config = dict(
    n_head=3,
    head_dim=32,
    qk_norm=False,
    tie_embeddings=True,
    init_std_down=0.01,
    lr_head=0.0165,
    grad_clip=2.0,
    doc_mask=True,
    train_tokens=116500000,
)
Each number is 200 + 40 x the weight over its row's rms, rounded and kept within 0 to 999. Layers, rows and columns count from 0. The size before them is the row's rms in percent of the matrix's.

# layer 9 MLP down (transposed), 384x96, rms 0.232, rows 372-383, columns 48-95
092,225,217,217,175,128,323,168,153,223,218,198,191,199,224,186,272,196,163,229,186,226,168,304,244,150,125,196,157,205,213,289,213,269,191,191,175,184,178,217,218,264,208,152,180,227,125,225,237
094,270,167,181,193,194,169,260,159,150,122,138,196,222,203,227,217,241,164,294,124,212,190,182,220,248,255,273,228,218,229,280,186,154,179,158,122,218,226,248,145,244,195,223,157,184,184,174,184
088,308,208,201,191,170,210,189,239,146,192,180,242,157,218,138,190,289,155,239,224,166,142,195,292,229,172,206,167,135,233,197,210,185,136,191,123,171,178,178,184,236,241,236,258,205,179,197,242
106,228,178,140,139,148,208,286,188,163,209,230,225,198,275,217,205,167,197,221,213,212,152,158,167,171,180,173,201,182,252,152,161,182,176,151,248,245,216,195,174,183,244,193,268,162,230,193,178
103,182,142,139,234,157,244,234,194,233,217,291,237,200,179,175,146,183,155,295,236,161,199,196,171,227,185,210,210,262,203,166,230,234,233,199,204,266,124,199,205,223,163,186,229,157,169,139,243
102,157,203,211,172,207,252,116,199,220,169,215,235,153,229,204,215,204,187,246,187,221,226,158,141,237,171,207,186,290,175,209,198,199,135,167,170,240,138,174,231,247,215,204,159,192,107,210,177
099,224,268,177,208,240,193,200,250,159,150,226,236,141,249,193,221,163,176,254,182,191,165,209,245,193,195,205,214,143,229,224,255,184,207,186,249,242,176,186,169,174,219,162,151,239,173,233,204
098,206,223,164,293,219,135,135,158,215,180,260,195,194,209,240,191,200,216,150,216,187,200,163,187,259,168,196,232,224,161,181,211,191,217,198,213,201,189,213,203,169,258,254,139,241,214,231,273
098,155,192,120,205,238,282,182,154,205,213,241,292,178,177,237,118,208,164,174,214,187,206,223,241,168,256,141,216,172,151,229,165,135,231,262,180,141,210,237,216,191,193,282,217,155,231,184,227
097,148,210,201,260,211,209,152,185,167,75,217,273,179,178,187,267,253,210,212,207,153,233,279,229,195,175,158,201,254,201,199,244,181,268,130,251,200,229,280,210,221,182,153,173,170,175,277,219
091,281,176,193,185,196,119,189,187,148,258,223,214,194,193,132,211,250,113,191,206,197,197,206,208,176,199,143,163,236,175,231,158,195,175,172,192,234,261,190,187,196,179,225,191,186,210,256,189
105,185,162,124,239,298,205,195,201,194,228,178,204,251,257,155,164,132,246,246,218,185,196,189,211,149,133,228,205,253,120,119,246,237,193,222,251,171,235,321,196,249,174,212,218,232,181,259,197
# layer 9 MLP up, 384x96, rms 0.236, rows 373-383, columns 48-95
099,152,151,225,167,227,201,154,250,186,217,166,160,243,191,209,193,166,252,208,206,132,200,204,176,157,234,195,185,189,246,143,185,231,171,219,244,206,195,170,236,210,186,230,242,237,266,148,182
099,260,124,173,229,233,212,212,247,205,168,186,116,190,213,158,239,209,218,199,205,248,157,114,230,201,194,125,242,171,181,192,227,244,208,251,239,227,229,208,216,136,190,192,134,162,202,167,176
105,203,226,248,169,157,214,224,200,254,265,142,211,215,217,191,245,191,177,244,222,141,180,174,183,138,212,197,209,136,189,204,183,157,203,94,226,207,201,262,205,197,196,218,180,238,141,231,214
101,224,232,216,297,141,138,151,203,207,149,190,229,219,172,260,179,129,193,75,134,225,126,161,202,167,208,145,183,166,265,189,139,181,237,248,153,195,154,187,269,211,160,199,203,164,256,194,190
099,186,136,179,197,163,191,213,214,204,309,211,191,186,164,261,214,165,209,203,237,191,171,142,247,194,247,114,171,166,301,206,140,213,255,221,267,173,216,285,171,193,193,203,171,155,198,225,260
097,132,213,185,189,156,199,170,147,217,236,268,195,186,148,210,179,233,245,197,221,213,166,282,218,154,183,236,168,161,148,188,216,165,185,191,185,196,192,128,210,216,178,264,246,229,215,252,193
106,238,256,126,201,119,163,157,164,192,169,180,184,253,262,265,222,181,191,255,242,190,191,205,172,158,190,210,173,232,202,228,225,184,153,215,180,149,185,187,273,229,226,252,246,202,259,210,127
098,135,214,165,233,191,140,255,183,118,184,174,129,254,241,228,192,132,174,272,189,256,179,213,169,220,185,251,106,165,270,250,284,183,114,234,149,236,228,160,190,170,238,193,199,222,240,158,263
097,215,174,198,247,176,206,221,241,219,173,174,246,216,184,191,199,269,265,204,231,210,194,215,158,198,147,191,232,182,234,191,196,170,263,134,219,153,186,230,213,252,164,154,179,235,298,261,301
096,221,148,158,163,203,220,198,225,232,203,239,183,149,291,198,182,228,187,205,170,171,140,179,309,201,323,150,221,211,194,223,218,220,194,171,253,163,201,192,203,194,149,240,214,205,195,131,208
101,205,183,259,140,198,164,176,198,210,229,237,287,202,186,163,276,164,201,207,172,181,238,227,258,142,235,210,187,141,237,241,201,219,281,274,285,286,175,176,239,143,208,157,161,218,172,192,176